config.toml
n_layer = 9
d_model = 128
n_head = 4
n_kv_head = 4
head_dim = 32
d_mlp = 512
vocab_size = 8192
activation = "relu"
norm = "layernorm"
norm_place = "pre"
norm_eps = 1e-05
positions = "rope"
rope_base = 10000.0
rope_fraction = 0.25
qk_norm = false
attn_scale = 0.177
bias = "all"
tie_embeddings = true
parallel_block = false
init = "normal"
init_std_qkv = 0.0269
init_std_o = 0.00635
init_std_up = 0.0269
init_std_down = 0.00635
optimizer = "muon_variant"
lr = 0.00838
beta1 = 0.93
weight_decay = 0.024
lr_head = 0.00853
grad_clip = 0.5
warmup_steps = 200
schedule = "cos"
final_lr_fraction = 0.0
batch_tokens = 16384
seq_len = 256
doc_mask = true
train_tokens = 143900000
steps = 8783
dataset = "wikipedia_en"
Each number is 128 + 32 x the weight over its row's rms, rounded and kept within 0 to 255. Layers, rows and columns count from 0. Numbers have three digits each. The size before them is the row's rms in percent of the matrix's.

# down: layer 2 MLP down (transposed), 512x128, rms 0.0837, rows 499-511, columns 0-127
# up: layer 2 MLP up, 512x128, rms 0.167, rows 500-511, columns 0-127
down499 094:117083119114168141156113112091142159124088123114155154123169170086187181155137145111133150138164070121093137113150043106188122167129146106131151091132133162151134128166187134232115135130138119144146094105109089148121154139151080132107089132185110150175121095136093157146090124129118116144059070167139129142115072139151084106114113114074096164169164111191088105147127134187080063084144
up500 099:068067140130151149092092101136125133104136140150131127153079079135133115213156192171061129084131127108130047129180120178132095162143104101099115119132169172154107106148122149172084105114098127172130161111116187082070134142145093128151138091084158153121169156166120169156151162130084125158084171113116151080128141155089149189124122110112141136137141123119186129096145079168098158079059
down500 081:118126150115155099132133160107108156125112171090128129096126127121081189172128118100175170113157096114179165058138133128150148191135089106151137168167167089137078134136128110134142062136177091079135083136211090101114141186124106135021184112081141129137164099097045093097132131159128157132146088106097101152157154128177124170134106118157109112109088162128122137121155121073090171134140
up501 105:135103188149075193087126135105084126109150126127110206111130081125110119172138121201190096117130153094111153088117134169137062155168107140110147128187154128114114120109072154116145150143099117076133126087143156114147135085136150091093127156068155187104126099143062139147122159151062124120099110094113147122106102183153058148097120102132104104142169185188132136121199142098160141179143
down501 106:186135088146146064129136101137166201119139105122107126160141207178113153104116142070127144143080142118196115106134109143142177135095078176135145133140119118078116159198135111143181172161153088116143104125132130148111088137078127136081157123140084142097121174115114124170196113105221059096149126135111107087085116138088151100161124126099192127142113100099141084114107179122137134071096
up502 096:102161170106179101120124078135079143153151129098115157133105153085077155104157089148157191136214142164077094134123053087116113121129092126143146138096129149137092121148130100136145158147120156169115113135145095107165096108091125137126185121078116158106073203120193072143095137109169175124186129149168104139094103122132133126095136135163109106149064118119151115156148132089036146175192
down502 105:111136088159134138153103157128142105182079141093076152123092108148138129132127192070111178092148133087109088086141106113204189148057142095105117115114098136138156083141145092183133098125199131147107102130071106100105115138135107137102134187103080128168130139134140255134143125162113148167111158128117126117089094122148146146161100150147143116078158168174080177133123114096092130106164
up503 104:141119135064112179129144148182189163122141109142128126167140079132127205192086128122118143115118158128137118087148103099128157123100123122144100131148148158078128204110175154178113121082131163080164105198057116119179131074132159122142097158103090105123122150079065182114165161051131134115085137115092123141167117072102165156162112108109116166113140122163125099073123113075090174140132
down503 096:071143112102140100146137176128096103107192177136136128124150156155122075098187079128131102104151092062142204169118147126120118104168117165126127113143102084108148115055100074139145167193079082134135109126171143122124167191164112095175131134143135086116118127197165101128023082177116128124160107166104123146071126106089127128142149168151126154133107148103138144144094165110189116145122
up504 096:085081144088081111111145086142110125065136125108142104107132084082155096087138092119137092107138171095138116103143152156126217129139176176137171076163121145201120110147129087129136086127112130114049143104132163142183160182191154160171133138125108091111127174106116158148091086124158151093108119105097103172136109130102104193163114170192139085141097146110100150205092093150170140148137
down504 104:148092111098124105095156136120084125184123102178095078147154116170089149131131159067158148080082195120132116091086077128100099103139105084176155122061110107110146093188106098146217141131146085119126087129194072125082073139117097150128113146136105123173159120120102153129161173209151135151124169174100123141114165162163141177156104101136133149159173169112132177141112100125134091107108
up505 103:149076119142139155120125112056171073135068077112159133153121125118154123159135136175196127175089106139159097112157083191103124135098153142108142126130085091150107068121106139068116161163116072089105146135140122096130109153194125110119170147126102134097107187101127073145154074095109133154180145129110142109158129123183115137102153167154107160167124132175107091142114129106150073251116
down505 111:129119076131214118157091127180224132092137161103133090160166079156064126093079094177073156150098095144178141077135155091093139159139112155102100184168113127165094057088155131152128094175119115132115181116126098148149140102179179117119146119142125143055094107078119156095179151127133130111110133128142108108149190103139123150179157118107114122094138140141107084154148077103121151141107
up506 109:172142129127103163123127174106122086123076113091099174197170096141187095099139121129111068114098155114159062175174091128072126114166135125099089118162056112127103175125078129144172085178142122126157141120122093097103195086180106158060112144068148126124153176135095105149102129129116132170142116136140155056130179173118155148137142139090120157139109114090162127163162165186105144090139
down506 107:122105121125067077102084108131088160121150209140137086126030118144132149198127168149099136097178143141142091110154125177158176111133125103114221086116161127096121148150159103173101108078136111125131125126088104090145084143123093164180193167180123092115123166064146133055122158102130174091117142138137165162129087093114120157142107126145157090113158156131161104123076095144139117137153
up507 091:140144148104146082158109172158091144189148152074111183161124125125120121122138099088148102115122154093111167109103171119124135114135114143164091117127106068131224133081121195109067100154108129075091148105182094138117095104173112149100130095138153146156109109116187084138138112117093076203171144122201152123175171129115156139109152112113138106104085154048176151110132122069088160153159
down507 091:124086120138016096144144120082114148092166176054122163122141117165164114131154133065110135144123097114133113154133135121146156167193094089122146103117158150137132139086156115056118151194130115149155090174122168171154109135190146187121158130117076148145136168107148114095111179151130145091093120068099109165121129148116105125117080126120124138108103159148099112126135075096189091223165
up508 089:097133153136106119114139139213129184167129141184091098113123131145124144127135113163106105118103154100125195094164114069108134117113098094061127172085087142113146121058128120099222065099122169144154156109082150187100152091111155161169125150149167111168127132109104133127108146119145191110131065133131103072098123105130132175114136089127114127129113153066153151147188141198143114061085
down508 083:128149088112139135096123122079125069119096095074157165070142144130112119065160088122134169127102129196140088167048179104099076112143174065073093160113120146196163156158087135082184143136127099147144136139121125095145128113164139078144175115138125125124179176102181138194103125177146116179108142086129119134118104140124151102181121110107173156138155111170080122081132121067135119110161
up509 095:110116137139130145159124156112129166112146129109176076120123167182158149132175053116189121129197108173180074124134073072116111121116100064173078129147154144155155153115122140105196137150113138151114119141128130062108144128082131102080160135108130112148088174088142092063195137163134107135080125117145066164144091143090128134147124137169167096165138119090061150133142130148200108120067
down509 090:199123109144135099109100093151148068122157143163123152165167071128089111122120172155070169152068094097084158112153144156150111135127149114099135091128140145128134094097134152120054103116141114085091160147106080206146079087175099169188126146124121152124147041145093137178139076087142130181143152128159145144159180092109152108109182100101130128106113097157169138149121121092080149142197
up510 095:127138120153142090163143170130094161182130124120101121146083106050156119190098083148122109087097095146099159085140140103136153141121144161099167109134060124155142142065120110097049138141153167176081141135118153145145144192111114147128168148107077129130143145100206171088151142115115082136118167082101121121218149145113109082132154063120154121095142044159092146139178132157119165132145
down510 102:131040144165098153097174155135135165173152109092140125114137092177183125085123178120141136058102186077143087112175152127096091126147150071155203154134096102161108101152138125126134147120180102101090081090138115131099126145125125139183136083109141092119137104055127092132108167137132082120147147162095087083154182158168170166128147128135146131091142123104163136106075098109169144194069
up511 101:104125109129098128143138079127207086106132143099154158082122154186123131079094097137111170126087098167112140125153166151133234198143086109156186142181136142114136095066131128186163113093047109149149122099118126083120127083136102075149129163132121137172190065125127167137158138126108157166142119120117137153141136120139150168114107115107104087078107096079176090146106098109156189094139
down511 103:171107144166174115133091096177102084152057137145124100073195080137078126106151140141196094091106073139088091141136087109126090163147122111050162214124152098148070137130134169150130084136138151125123155102156107129077167173219143110089134134129136133150167144132137197094115156099095083132105137174147107114158089150143132124144106119094128069148113128148164132131161140150175122137091